config.yaml
n_layer: 13
n_kv_head: 1
norm: "rmsnorm"
positions: "rope"
init: "trunc"
init_std_o: 0.00343
optimizer: "soap_variant"
lr: 0.00496
weight_decay: 0.048
schedule: "wsd"
decay_shape: "linear"
final_lr_fraction: 0.0
doc_mask: false
steps: 4665
Each number is 200 + 40 x the weight over its row's rms, rounded and kept within 0 to 999. Layers, rows and columns count from 0. The size before them is the row's rms in percent of the matrix's.

# layer 8 MLP gate, 192x64, rms 0.214, rows 70-106, columns 0-63
103,147,151,229,153,158,200,151,194,218,176,157,200,150,219,217,215,211,188,139,185,129,245,234,196,233,213,107,283,195,176,274,212,181,159,159,218,197,163,202,130,230,166,199,268,239,208,223,245,229,160,177,222,218,133,293,252,158,190,221,230,187,223,215,143
107,225,221,212,193,271,250,210,257,227,156,189,192,230,186,187,237,218,143,161,149,208,177,216,163,213,242,233,236,203,231,160,139,147,216,216,225,222,216,227,167,189,139,176,127,208,198,173,133,138,202,155,228,219,210,330,156,135,111,163,216,219,236,199,237
101,190,265,227,202,221,263,255,236,181,247,226,242,217,251,152,210,237,167,115,148,201,191,130,191,94,205,210,182,146,140,177,220,157,257,177,122,159,178,209,181,212,176,215,224,227,233,196,262,172,190,222,209,259,172,172,160,138,196,203,276,239,190,174,183
100,234,150,134,195,184,202,257,157,158,104,210,202,139,203,168,271,188,238,212,215,144,179,196,259,280,104,211,219,213,197,228,219,162,239,220,203,128,228,261,204,211,209,192,203,170,215,146,166,208,217,224,279,166,196,210,163,296,157,184,180,227,178,216,208
106,233,166,198,218,257,135,186,209,245,190,170,128,230,193,122,238,226,256,233,207,230,218,244,205,157,244,117,199,229,218,203,181,194,261,251,167,205,145,227,261,201,183,183,203,226,216,214,303,169,256,184,182,145,114,218,191,201,138,242,234,227,264,168,204
094,153,242,203,207,209,229,163,183,116,222,182,203,166,241,171,256,187,235,172,130,160,198,178,248,216,220,222,173,210,217,176,243,134,169,232,69,237,158,211,242,193,236,261,199,159,152,202,157,147,221,159,175,136,266,210,180,168,133,169,194,176,248,212,241
098,231,159,209,185,207,132,152,259,170,148,242,228,207,215,219,247,206,165,213,140,165,204,185,149,242,188,149,203,157,215,197,218,289,210,150,133,264,199,171,170,279,197,161,197,253,139,235,195,231,246,164,226,204,225,194,229,228,164,205,140,254,212,239,303
108,239,192,208,173,183,209,224,207,123,172,165,259,198,218,188,238,180,220,252,228,224,174,175,184,198,210,198,202,231,86,305,218,142,190,247,228,185,184,214,162,180,159,100,284,212,241,241,226,162,248,150,221,151,160,239,164,209,217,240,221,180,166,217,264
105,191,229,239,138,229,178,255,138,200,274,198,175,180,235,187,172,163,191,268,177,147,222,133,205,201,159,224,135,172,164,188,269,201,133,157,217,178,181,153,198,192,164,171,324,206,233,239,154,202,230,233,207,156,177,174,137,211,236,180,185,158,149,250,240
106,199,235,199,165,253,257,205,161,210,192,170,239,137,218,190,208,246,248,152,206,221,227,212,248,233,147,194,174,114,177,231,162,247,190,216,251,212,152,210,139,231,228,167,216,190,256,286,147,182,170,220,170,285,284,110,198,202,220,189,195,157,159,246,171
090,197,129,236,193,262,149,153,136,230,227,179,233,220,146,198,185,143,288,172,266,226,202,176,182,198,226,172,167,212,179,171,155,189,230,196,198,167,272,181,281,142,273,160,197,195,228,183,178,205,194,291,161,213,207,209,248,268,151,176,215,231,129,188,209
098,225,225,195,228,210,214,237,138,209,159,213,246,172,178,255,173,221,245,141,222,204,147,196,228,214,197,194,161,274,195,205,198,158,127,179,169,262,247,162,160,191,154,198,224,299,233,177,146,135,162,204,214,303,231,236,267,180,224,188,163,221,122,239,208
092,143,211,204,211,223,221,257,241,177,210,197,248,189,284,199,195,203,206,179,140,170,207,199,246,86,237,164,187,209,169,129,166,212,238,246,171,170,224,205,152,210,203,268,117,264,116,180,159,237,190,244,217,164,155,241,199,146,238,180,238,208,227,156,156
101,220,196,204,216,153,136,139,228,246,179,208,145,213,154,251,199,171,180,171,116,250,122,163,251,162,235,183,162,208,197,174,249,138,221,180,230,124,199,245,268,209,192,123,195,242,177,244,165,230,202,185,205,152,219,195,204,248,209,274,185,241,221,286,182
100,192,240,193,193,230,276,219,212,208,294,163,197,110,205,147,221,185,137,247,292,183,221,241,210,229,182,181,182,141,209,215,186,226,187,179,168,246,183,234,124,198,247,222,149,172,190,153,119,259,265,174,211,191,222,162,168,155,213,180,216,161,248,225,255
113,250,212,191,208,229,222,199,198,113,123,182,205,173,193,136,174,194,176,210,216,201,172,210,187,123,184,142,143,171,227,202,208,154,164,243,130,225,149,232,144,172,159,132,196,212,165,198,212,234,133,173,261,183,205,175,66,183,193,176,203,204,178,228,273
112,219,179,194,148,170,137,188,198,198,178,197,205,169,186,214,224,161,276,177,174,127,180,246,88,201,183,147,204,207,268,241,154,135,208,173,197,222,236,157,221,175,181,139,246,260,244,229,255,189,182,161,241,161,207,199,176,176,233,278,116,250,245,218,199
106,231,171,183,150,252,203,254,187,220,217,100,206,128,160,177,213,208,251,134,244,168,194,225,249,183,151,129,231,156,204,252,253,79,212,246,165,232,195,250,205,120,192,214,209,188,237,167,223,206,162,173,260,214,219,196,230,197,161,211,178,151,197,220,168
098,222,211,259,196,233,274,236,233,138,202,230,224,177,221,235,128,179,161,187,183,198,252,142,265,137,202,160,247,166,230,217,251,199,133,236,164,213,177,190,119,203,182,244,214,270,167,151,195,192,207,201,187,241,202,266,144,261,150,201,190,151,267,207,148
104,218,183,231,161,241,198,255,205,225,160,182,174,197,179,146,221,193,221,253,149,186,190,148,211,216,200,166,338,189,234,170,214,264,183,198,236,228,244,234,226,215,265,251,253,252,169,230,247,248,218,245,233,282,230,195,215,283,149,171,215,165,235,187,245
091,216,226,233,223,221,152,170,231,271,147,284,165,191,149,165,247,218,210,215,159,276,217,181,228,201,195,217,133,190,161,248,152,175,158,223,196,140,182,201,164,164,241,221,232,214,187,197,182,255,143,220,169,189,262,82,207,171,145,182,258,222,247,214,255
097,220,241,194,121,208,177,236,210,250,223,286,230,161,207,218,242,118,245,162,140,169,197,184,221,208,216,153,273,215,196,234,211,212,263,145,229,123,236,261,185,239,221,197,235,186,247,111,196,201,179,173,119,177,190,226,246,225,225,218,134,166,179,177,215
101,169,190,212,133,158,283,195,185,180,177,253,132,192,168,150,255,267,184,182,145,276,119,241,171,229,213,165,193,215,194,101,209,231,175,205,216,227,226,237,216,145,179,151,172,172,255,183,123,209,218,249,197,199,211,223,193,246,168,141,170,186,265,213,211
097,141,218,175,228,189,171,191,175,190,176,196,134,173,148,209,248,229,244,174,172,185,212,165,197,225,240,230,140,175,98,161,267,165,297,192,168,278,271,246,167,194,200,248,157,233,216,175,156,148,162,207,135,220,194,129,233,211,248,169,234,183,228,206,201
092,211,216,215,181,206,209,217,230,206,265,261,267,183,214,236,204,175,214,238,231,164,101,189,251,250,137,207,206,262,174,117,257,174,140,170,209,230,169,179,164,205,247,214,184,150,254,241,170,139,200,313,196,211,188,156,159,148,201,185,234,225,217,153,178
085,206,289,257,136,231,174,203,132,187,218,216,194,232,242,157,182,129,182,189,238,167,162,169,149,251,242,237,163,237,178,196,229,186,184,191,172,198,229,243,224,237,186,188,230,206,199,162,208,192,249,185,192,241,216,278,85,258,167,205,234,133,241,236,121
092,219,246,176,232,145,197,215,220,204,162,209,199,227,210,190,245,169,215,168,172,171,205,222,211,166,164,183,229,250,162,158,182,195,185,164,125,156,257,223,220,252,220,295,247,227,137,147,198,229,205,80,261,229,220,185,251,168,122,178,189,159,222,258,134
102,242,152,164,268,233,249,188,231,236,142,194,210,209,187,267,208,198,196,172,277,168,118,179,211,164,197,233,211,245,251,141,242,194,204,181,272,204,209,261,221,192,164,262,208,198,201,253,152,244,257,174,138,289,220,222,160,163,147,159,184,187,233,208,146
101,173,173,219,180,231,139,227,209,193,194,306,198,208,240,161,215,283,252,163,154,229,228,107,222,187,127,213,299,187,149,158,228,175,212,270,223,208,192,166,136,176,215,234,174,232,236,156,172,159,243,170,195,145,192,250,199,223,229,186,190,181,151,169,172
104,160,170,182,199,240,151,185,146,242,205,178,159,190,212,148,195,193,156,166,176,188,159,130,244,166,174,151,234,154,155,291,253,186,151,199,158,208,236,243,130,240,197,229,202,294,228,209,215,243,226,238,141,174,191,260,162,221,189,183,123,228,243,140,238
086,223,171,236,176,151,265,243,205,177,300,146,200,183,217,163,243,242,234,162,215,188,139,169,233,186,199,191,184,210,141,165,233,164,133,167,236,238,162,151,223,217,232,164,184,133,143,111,245,172,257,173,255,188,174,235,144,153,170,186,232,228,194,256,177
103,155,246,184,106,203,175,240,181,158,231,196,164,118,145,191,193,153,196,277,209,130,268,196,215,224,213,146,186,145,116,157,225,174,201,200,189,168,173,232,141,199,216,164,234,173,231,247,237,198,200,223,169,227,246,261,202,131,194,237,177,186,126,249,180
105,212,191,207,216,229,180,205,202,204,188,179,98,204,162,238,140,263,199,187,225,169,195,164,273,204,239,187,265,149,195,178,256,185,210,278,181,170,109,201,186,191,270,201,281,240,244,262,169,164,199,213,224,168,214,213,201,243,206,183,217,142,289,273,203
095,305,157,224,156,182,266,138,206,215,192,220,161,156,178,138,237,178,231,225,240,263,207,159,225,169,259,185,214,159,204,161,173,277,191,184,174,173,143,196,204,243,188,137,214,233,161,215,250,177,221,196,262,217,237,259,213,241,164,220,182,272,247,263,151
101,189,192,170,198,262,166,147,197,226,139,255,182,212,236,296,202,186,174,194,173,194,172,149,187,247,202,214,230,198,161,208,266,159,215,191,164,196,172,262,160,221,168,248,246,224,309,203,185,225,236,152,115,132,275,209,250,211,169,173,181,178,243,142,206
106,251,204,208,183,134,264,228,134,245,197,148,195,122,231,204,188,171,190,185,286,175,185,195,259,165,170,210,205,160,213,225,211,137,92,258,162,234,263,195,162,222,190,215,200,248,189,130,197,182,247,197,243,188,244,179,146,187,140,194,173,174,168,138,166
096,168,196,180,154,192,196,235,223,143,211,251,115,180,216,243,183,216,186,219,213,313,318,228,244,204,171,199,174,196,179,158,187,207,225,203,196,241,237,238,212,202,184,113,205,168,158,179,175,160,243,241,139,150,145,220,279,159,242,233,217,233,240,202,229
# layer 8 MLP up, 192x64, rms 0.189, rows 70-105, columns 0-63
094,230,194,161,184,200,187,206,202,42,195,258,186,202,195,224,176,177,182,249,214,192,252,196,197,186,163,193,203,197,250,208,200,162,151,148,188,228,108,148,249,174,183,177,248,231,237,288,197,182,208,232,234,272,129,176,200,249,121,190,215,183,210,201,165
100,178,183,121,231,229,158,128,172,223,132,132,196,272,195,180,191,175,208,245,172,225,237,251,138,167,177,204,132,122,256,132,242,200,175,133,189,200,228,288,182,225,219,249,203,235,119,221,196,198,186,210,224,195,190,213,173,219,269,182,199,233,209,227,163
102,171,193,289,228,204,211,218,246,225,184,163,209,186,220,159,222,206,178,172,274,240,233,215,172,230,196,170,285,169,238,213,192,247,223,168,320,194,243,229,246,160,310,210,175,239,195,160,105,162,221,208,176,200,178,202,222,218,179,271,167,189,195,219,149
111,178,194,199,167,306,247,161,114,199,262,134,201,179,189,242,183,223,241,183,155,187,201,204,184,200,149,164,155,120,156,170,243,164,145,126,198,276,254,169,176,238,186,204,170,209,274,194,173,213,156,196,138,242,216,224,261,234,225,231,219,194,188,171,183
096,242,272,244,196,269,209,183,142,254,211,187,210,154,200,179,174,216,214,237,219,243,221,268,226,170,233,226,175,200,282,231,177,217,109,240,238,177,130,135,251,167,226,126,273,218,194,199,220,157,211,198,189,191,209,181,226,234,270,203,116,227,203,245,224
092,247,173,203,213,221,245,204,255,204,163,297,204,247,147,246,221,131,187,170,145,229,222,176,148,187,248,181,262,201,215,99,270,146,192,161,226,164,212,127,181,172,107,234,216,217,227,171,187,202,218,194,233,295,204,208,211,161,220,204,237,202,175,210,204
101,250,196,230,202,199,173,142,199,168,240,213,269,167,248,165,138,232,184,225,231,159,172,144,197,145,238,202,159,171,179,228,156,280,217,198,256,155,198,188,139,168,211,183,156,184,122,123,173,216,194,120,218,177,259,211,153,183,266,251,227,203,129,181,162
108,224,120,244,175,204,230,223,187,203,282,248,180,191,267,155,162,193,182,240,257,200,235,285,197,253,179,161,236,131,257,201,210,183,164,203,170,185,187,197,181,249,198,158,186,199,175,174,76,127,189,217,245,169,210,228,212,161,163,156,166,140,190,154,182
099,161,162,188,224,256,226,181,202,136,165,195,174,227,182,194,220,236,167,235,113,257,231,192,233,190,198,197,152,211,146,153,248,241,232,223,233,155,273,174,209,276,194,274,224,248,176,162,290,229,264,233,197,188,201,261,196,274,187,169,237,205,148,238,244
116,175,136,269,173,216,168,190,137,127,235,177,143,188,208,239,230,175,199,180,194,164,166,252,247,261,150,259,277,207,203,230,230,199,227,138,255,260,213,213,149,309,212,180,249,201,223,180,177,277,155,188,195,195,206,216,225,254,197,238,223,244,180,223,234
102,263,167,291,183,182,177,193,261,189,167,253,256,190,264,256,139,171,184,231,226,206,157,234,192,212,233,145,229,187,154,209,114,189,181,191,121,119,235,208,209,185,151,245,224,176,244,176,235,189,181,181,138,205,216,258,171,279,183,187,140,203,190,232,219
089,224,271,183,189,169,179,210,179,166,235,205,175,163,238,185,156,184,253,225,230,123,204,151,247,173,228,210,227,241,238,259,165,238,193,232,256,203,207,129,244,134,192,207,258,160,182,218,142,212,246,150,154,233,273,203,251,216,210,157,189,182,84,209,149
095,221,204,158,230,291,242,151,175,170,216,82,186,244,118,170,232,216,135,251,222,208,186,204,146,244,153,212,224,222,177,161,236,189,166,225,207,194,241,182,199,156,229,145,165,168,172,219,170,203,217,204,205,172,292,233,118,225,210,190,175,121,175,231,207
101,242,233,241,187,181,232,97,176,163,144,118,172,243,172,211,204,250,215,174,192,263,254,221,198,174,140,232,187,215,171,190,219,211,280,197,188,222,211,216,184,180,171,213,167,265,203,189,257,165,171,190,249,290,192,214,175,300,187,155,218,242,135,196,150
103,107,175,209,240,148,138,216,176,249,241,215,235,245,216,272,275,218,247,166,248,228,174,242,217,189,241,228,208,192,138,144,165,226,174,148,219,172,219,135,238,136,175,178,180,215,157,232,226,227,199,200,245,296,229,210,158,199,170,242,250,189,140,217,183
108,263,197,146,259,152,212,151,205,148,166,165,181,137,180,136,205,211,185,234,235,231,164,180,180,165,258,152,158,182,196,256,169,223,181,189,155,116,201,145,177,209,233,159,195,232,217,132,245,218,177,203,158,140,236,221,150,212,145,210,81,196,225,172,177
110,185,106,230,222,205,205,250,255,153,217,211,201,153,225,232,154,208,213,172,135,269,206,205,279,202,206,212,184,229,171,164,191,197,159,144,174,136,242,251,167,208,163,251,115,192,231,245,161,185,248,201,167,154,200,126,224,216,150,158,196,144,115,179,188
105,238,185,189,195,240,222,221,274,143,168,165,217,248,208,232,187,167,190,137,205,246,254,270,140,149,183,183,228,191,216,245,208,98,190,174,238,190,150,269,141,194,165,158,240,216,270,216,175,198,151,235,169,156,166,246,223,156,163,181,152,171,193,277,173
105,173,146,170,197,142,238,208,166,142,187,225,270,174,170,178,207,310,166,194,133,199,148,155,183,221,288,217,236,217,247,191,199,196,191,216,290,221,162,197,215,267,207,191,202,199,212,267,226,174,213,200,245,266,246,206,157,194,119,189,183,250,239,233,239
093,220,144,197,146,212,162,191,231,202,219,127,156,158,133,231,301,124,189,247,171,192,191,126,242,199,177,154,305,164,255,194,163,191,151,137,231,220,184,253,185,232,245,258,196,243,161,203,254,161,216,202,234,244,202,223,169,217,210,213,196,173,212,188,178
107,242,140,218,204,217,140,182,258,265,190,259,180,193,192,200,157,181,216,233,119,211,147,192,205,167,206,188,242,190,217,312,214,150,201,242,203,203,233,188,180,260,173,201,267,211,226,169,231,236,186,259,170,255,205,124,236,157,183,172,177,286,236,258,248
100,130,162,215,196,160,243,237,209,236,216,248,153,187,180,188,160,211,209,259,182,222,146,145,172,266,217,225,174,204,194,233,170,236,174,166,211,266,217,167,185,95,165,247,156,179,211,206,189,218,223,208,178,247,134,207,241,186,217,223,174,312,276,278,235
099,180,157,238,186,235,144,193,208,236,228,213,186,190,222,170,266,152,161,302,96,162,149,259,146,218,250,208,219,211,229,170,212,179,187,176,190,233,216,137,213,187,164,211,175,171,204,182,196,153,257,238,140,278,183,240,108,176,215,253,194,234,204,211,144
094,203,163,190,148,321,219,166,167,215,232,156,214,255,228,270,270,219,231,180,170,194,129,223,168,184,219,165,195,128,204,188,256,133,219,190,245,219,142,260,227,214,193,237,176,195,236,196,164,193,170,170,188,184,123,147,163,211,247,185,146,193,228,129,171
096,170,237,205,252,149,210,220,192,171,157,187,154,196,143,254,172,203,283,242,269,173,114,230,187,227,255,236,267,170,233,165,189,241,168,232,203,159,141,203,210,250,165,248,191,210,189,213,165,223,237,174,118,190,173,107,250,179,193,172,239,244,143,221,177
092,189,265,141,154,193,218,164,230,225,186,111,258,163,161,195,176,215,184,145,233,186,204,251,234,219,243,105,158,171,274,188,168,209,185,166,219,127,206,215,174,170,259,157,181,221,217,195,243,201,185,172,186,182,195,135,292,135,216,272,162,180,218,173,232
098,185,182,227,140,269,152,108,188,198,208,154,226,176,222,139,226,224,191,186,162,158,180,221,218,201,241,240,265,167,223,273,229,183,230,300,228,233,184,227,205,123,199,201,193,158,246,190,180,167,193,165,186,209,235,168,157,229,291,225,271,236,186,128,221
107,220,214,189,217,243,155,157,204,202,184,233,229,221,157,168,195,190,116,124,154,215,153,191,186,291,106,275,187,264,195,242,218,169,233,261,186,208,206,190,123,206,169,178,203,214,251,200,224,215,195,139,154,162,234,208,218,218,225,188,135,273,198,165,273
095,224,219,181,229,174,235,228,234,176,167,163,212,258,227,220,211,199,170,191,177,219,216,210,250,221,170,229,204,238,160,218,193,152,142,169,205,225,151,107,218,189,153,260,271,265,298,217,121,164,143,141,227,162,121,174,219,162,198,209,175,201,287,187,225
095,189,201,158,172,228,180,222,235,192,170,216,141,191,220,218,257,183,166,174,197,151,165,197,230,262,257,170,216,141,236,228,178,277,226,278,232,259,208,166,231,188,191,204,155,200,145,246,127,221,261,158,194,179,193,301,227,114,177,241,171,193,269,167,236
093,131,156,212,222,168,193,190,251,199,106,200,223,159,174,193,160,232,195,275,195,238,143,222,202,231,209,180,248,247,257,225,217,220,170,250,207,267,172,285,278,213,253,175,262,175,222,178,247,224,221,169,244,125,218,200,183,237,144,203,243,127,178,193,215
092,165,189,290,121,220,218,205,152,181,218,246,251,167,254,209,173,220,181,151,252,228,198,175,190,220,179,230,221,193,204,191,236,163,140,210,235,219,211,215,155,326,244,225,235,306,200,222,192,211,179,201,235,251,224,285,200,249,127,182,210,173,198,223,183
108,177,214,215,159,209,238,254,182,157,202,197,237,110,249,128,196,241,241,172,222,190,202,191,281,194,244,209,172,90,216,164,198,265,252,145,179,225,246,190,234,215,157,237,174,130,174,204,188,258,204,213,273,252,247,233,169,169,155,147,218,181,193,162,209
093,159,202,159,184,139,173,238,226,243,213,227,155,232,160,275,202,134,140,136,162,226,233,238,137,245,187,166,162,201,221,160,180,161,207,118,179,249,271,147,162,178,215,258,156,199,218,192,178,156,204,92,187,136,188,183,201,181,201,220,252,161,195,202,176
108,152,226,157,157,159,143,257,217,210,191,175,208,180,247,206,156,195,242,264,249,188,216,241,253,100,189,221,201,169,272,167,214,270,231,199,294,186,231,212,228,203,219,200,207,155,187,240,137,171,241,290,265,219,220,192,157,214,227,176,168,251,166,224,160
099,197,240,179,163,218,166,301,246,138,248,216,204,217,209,202,168,263,236,186,179,191,219,181,241,210,262,202,286,226,213,244,210,199,307,122,210,203,206,256,167,256,183,197,156,86,220,207,197,227,226,206,182,152,157,162,177,214,176,213,260,230,192,179,204
# layer 8 MLP down (transposed), 192x64, rms 0.177, rows 70-105, columns 0-63
099,204,214,190,163,176,209,171,154,180,186,217,164,135,178,187,163,225,182,186,231,174,263,246,145,275,163,228,158,268,194,147,236,190,161,209,239,212,176,211,200,160,217,237,143,238,173,196,223,206,125,162,192,167,127,265,214,187,153,273,63,188,224,202,185
100,233,255,236,168,203,218,180,225,142,243,249,232,166,229,197,232,222,203,201,163,173,245,238,182,221,145,215,237,168,256,186,144,156,219,161,209,177,159,263,160,300,200,200,132,205,171,147,158,224,166,160,253,275,150,222,165,140,174,149,216,120,209,247,182
099,172,145,194,259,186,157,149,193,214,250,210,254,224,269,168,138,147,217,196,159,234,168,174,169,166,213,269,123,150,170,222,157,221,216,257,185,231,205,204,256,203,253,220,269,163,160,157,169,210,204,191,215,243,134,166,153,175,272,114,222,201,179,206,243
104,235,236,209,151,188,212,188,268,186,234,242,197,190,191,200,231,193,189,181,100,168,169,199,236,253,227,184,226,300,108,208,123,231,213,222,163,169,109,220,154,184,246,198,226,165,191,249,183,194,208,231,147,223,176,230,276,249,168,131,175,146,194,189,216
102,189,217,185,229,225,151,191,201,179,185,247,117,168,234,168,150,233,219,234,287,194,259,198,194,207,138,177,124,232,254,189,149,186,296,221,133,206,193,261,217,259,214,161,176,188,193,177,199,206,253,146,209,215,181,217,178,149,274,139,250,272,174,205,198
095,185,250,154,252,223,183,146,225,209,144,241,204,166,206,205,296,152,134,183,118,114,234,185,208,188,187,198,143,213,144,196,187,215,167,228,160,156,194,239,219,192,162,265,185,187,181,116,200,198,226,195,218,183,198,245,210,267,164,143,269,158,235,138,179
106,177,191,221,204,124,210,214,164,204,186,168,117,208,138,131,210,208,209,177,187,198,204,265,252,199,220,226,181,275,188,174,196,160,175,118,161,253,207,212,320,174,164,283,175,231,226,165,268,262,176,161,204,188,210,244,242,154,219,162,178,195,217,189,157
109,215,235,226,153,228,204,189,240,185,137,234,125,203,163,162,149,270,209,169,219,226,192,180,196,170,266,245,197,232,228,225,183,276,294,174,118,250,161,182,183,132,216,244,206,204,187,177,170,211,168,202,140,169,216,183,158,223,205,129,222,285,261,238,194
099,154,161,191,222,189,167,214,235,216,237,287,91,172,171,214,162,222,156,259,199,232,228,202,216,182,148,218,129,216,301,248,147,176,168,229,206,209,173,252,249,222,219,168,198,248,184,230,151,247,294,202,177,220,188,179,190,212,194,165,160,176,184,131,245
110,199,228,217,183,247,275,182,212,207,178,244,235,245,176,280,194,169,191,201,169,179,202,220,199,213,130,135,172,165,132,184,166,184,191,270,221,191,207,133,171,97,254,133,141,240,237,228,275,183,231,228,174,234,202,215,251,157,156,275,215,177,211,171,183
100,197,234,187,178,259,196,184,122,171,220,292,212,194,265,195,256,236,176,212,185,173,223,219,272,222,213,145,171,241,253,201,194,178,226,285,240,282,226,216,141,171,223,291,219,207,258,163,184,197,221,190,168,201,159,129,287,180,178,228,186,215,200,196,169
088,186,227,221,197,229,161,238,238,155,202,239,226,226,199,200,183,167,186,172,191,198,225,142,218,206,236,165,234,221,210,229,261,192,170,138,216,283,265,225,166,308,281,157,159,200,260,218,209,177,197,172,300,205,164,229,215,188,220,266,148,203,109,196,157
099,151,162,211,213,190,215,164,201,257,241,276,205,204,145,229,230,251,213,181,214,211,271,138,145,281,134,260,232,272,248,180,174,215,212,122,232,171,184,268,220,174,204,227,209,204,202,221,269,194,154,231,214,174,235,219,195,234,140,200,183,141,196,272,246
106,199,179,149,199,168,151,140,263,245,195,268,305,229,228,248,210,205,178,187,165,123,146,168,186,201,226,198,187,168,247,149,258,211,221,185,272,152,133,205,226,203,214,199,183,205,171,177,147,284,226,214,207,203,263,194,129,256,238,240,194,227,242,177,191
102,197,139,218,145,173,224,227,235,129,197,153,289,156,233,119,168,259,152,184,182,194,141,195,191,197,190,197,208,184,277,185,208,209,161,231,204,160,177,220,201,226,217,160,190,262,278,162,283,191,209,210,212,182,201,126,148,191,170,131,157,194,224,119,195
107,216,178,163,233,187,176,220,188,214,185,221,240,187,178,215,230,177,250,244,154,219,143,171,220,230,161,213,127,208,233,187,269,210,190,183,205,214,216,237,231,147,215,210,223,155,225,176,256,215,22,257,182,185,207,238,237,206,227,242,228,97,224,223,174
103,212,167,170,185,176,210,229,225,195,196,147,224,220,146,200,224,228,200,219,197,219,238,157,202,256,233,235,274,212,43,180,234,233,207,187,214,194,131,227,200,198,170,229,296,215,225,196,198,187,235,209,193,165,179,165,245,219,165,210,184,92,156,172,284
102,168,182,214,229,226,136,235,109,178,166,212,210,166,183,204,174,231,207,175,175,188,235,216,285,208,200,206,148,207,185,243,279,177,239,172,224,184,178,69,228,224,202,200,155,240,164,237,212,166,206,171,189,181,227,311,195,205,246,170,293,238,197,194,163
106,126,212,221,254,195,210,223,149,189,249,199,246,222,167,184,208,211,148,245,165,130,234,104,153,179,201,195,209,219,204,176,242,204,184,182,240,245,185,253,224,239,214,178,190,147,261,250,165,161,159,207,243,188,187,239,117,168,174,113,190,112,205,263,161
090,187,246,219,196,189,225,219,192,174,188,169,221,185,193,162,270,217,266,199,238,174,285,221,231,208,166,199,181,184,171,193,181,166,230,233,180,211,176,155,226,212,187,148,152,206,211,253,159,232,89,267,205,213,150,209,139,108,187,215,265,92,247,145,197
101,235,301,186,231,176,265,217,196,242,176,178,151,212,241,178,178,231,133,250,184,152,170,182,166,217,209,194,119,162,169,232,150,217,260,181,185,237,214,208,187,172,218,195,130,225,205,201,146,159,140,181,221,228,153,211,193,250,185,210,229,57,169,205,224
097,148,187,240,165,215,214,242,200,188,170,154,177,229,192,253,225,205,223,179,161,264,182,211,182,177,191,176,313,197,126,182,143,211,277,212,190,225,139,314,183,213,237,301,168,171,182,174,220,234,190,176,179,195,232,222,219,188,178,244,172,157,161,265,151
099,172,207,220,157,213,180,137,147,204,202,280,148,140,159,195,212,240,154,185,195,252,166,134,184,212,218,224,179,267,254,204,244,196,191,224,145,195,212,201,231,230,192,176,247,194,173,195,247,128,98,195,259,126,171,155,221,285,254,199,184,144,176,189,217
092,248,182,201,240,192,188,239,207,202,217,179,209,133,237,199,208,210,110,195,193,200,225,194,238,242,148,219,110,208,156,239,216,175,183,152,217,155,232,225,154,197,253,180,87,229,233,175,183,202,210,201,156,166,202,101,177,182,227,244,261,82,208,212,212
098,193,191,226,169,202,275,218,221,232,172,200,201,113,199,176,275,244,122,252,162,158,217,146,246,170,188,189,231,188,193,204,212,163,252,231,187,235,228,121,179,135,254,219,216,211,143,177,120,230,214,185,220,209,157,286,177,222,208,252,186,202,282,169,247
089,201,212,154,164,229,241,156,210,176,93,168,246,185,169,200,202,220,166,136,174,177,175,170,209,184,213,138,257,259,161,175,209,253,199,96,236,186,198,266,157,208,176,228,166,221,196,170,195,237,236,179,92,196,238,149,170,195,213,161,187,200,273,163,147
098,170,252,238,199,269,221,195,150,227,168,213,137,240,255,265,244,198,202,156,169,158,216,199,174,204,184,148,203,222,196,219,128,251,198,251,265,191,175,278,190,168,219,263,146,233,205,181,105,170,256,167,234,169,270,181,191,205,271,156,189,158,213,162,180
107,174,194,199,177,248,214,230,200,154,180,223,221,142,211,277,161,194,274,212,197,164,249,184,184,172,165,136,265,184,190,145,219,167,173,160,171,224,146,131,186,208,255,215,151,201,182,196,283,216,130,227,204,242,157,120,172,255,192,204,250,132,210,201,284
097,207,178,176,153,226,152,190,174,153,200,178,156,204,227,89,197,281,136,186,217,235,127,114,235,138,182,212,218,139,171,143,209,307,216,189,213,208,210,215,207,135,217,159,217,173,229,172,215,136,159,215,176,164,249,143,234,184,200,191,188,191,162,174,205
100,190,212,191,135,235,227,204,99,214,213,241,242,247,159,216,173,171,195,241,260,187,212,224,147,127,167,169,233,200,210,133,206,291,216,222,186,237,172,171,173,280,215,190,242,173,229,192,158,161,184,219,264,206,193,134,145,225,191,224,205,235,125,236,122
095,221,147,227,218,169,200,172,179,227,162,244,215,216,272,222,245,176,158,279,222,189,229,145,241,142,182,198,202,268,287,212,177,232,234,228,178,216,250,251,158,158,219,198,237,276,165,193,195,199,236,241,169,248,145,145,230,210,166,302,183,277,195,204,188
095,255,181,227,197,153,243,223,139,159,211,197,158,152,206,213,191,202,187,201,195,135,204,217,242,218,256,173,184,176,285,196,225,192,204,115,240,233,124,185,212,344,187,205,228,200,172,233,235,246,208,178,212,166,188,201,227,162,205,225,125,174,221,141,119
113,164,169,211,262,169,249,253,198,250,247,244,256,183,132,207,210,146,167,217,193,218,181,231,183,159,208,179,193,230,118,179,170,246,246,184,197,260,253,297,219,246,161,154,182,197,156,148,246,220,296,144,182,230,220,163,212,133,194,205,174,227,191,151,210
092,219,214,169,203,177,222,229,234,223,214,258,172,141,154,262,208,190,248,248,245,189,226,187,280,132,192,157,226,240,230,202,189,197,154,200,164,195,138,235,236,211,173,82,270,225,173,125,207,206,206,196,176,200,237,266,211,237,248,208,162,177,292,234,163
112,200,166,177,226,219,260,170,113,191,174,205,167,229,201,218,261,221,306,150,186,215,234,179,218,252,230,232,233,178,150,275,238,177,163,201,199,175,160,145,178,157,247,216,184,254,272,213,202,183,213,208,143,200,203,191,199,262,164,237,218,178,199,71,201
098,179,267,204,217,182,228,106,158,178,129,246,225,204,264,174,170,252,187,227,151,179,128,208,252,166,246,130,207,233,159,172,178,241,191,199,208,232,108,194,206,225,237,171,205,226,209,265,133,238,212,120,164,216,200,225,230,218,225,189,188,200,224,279,153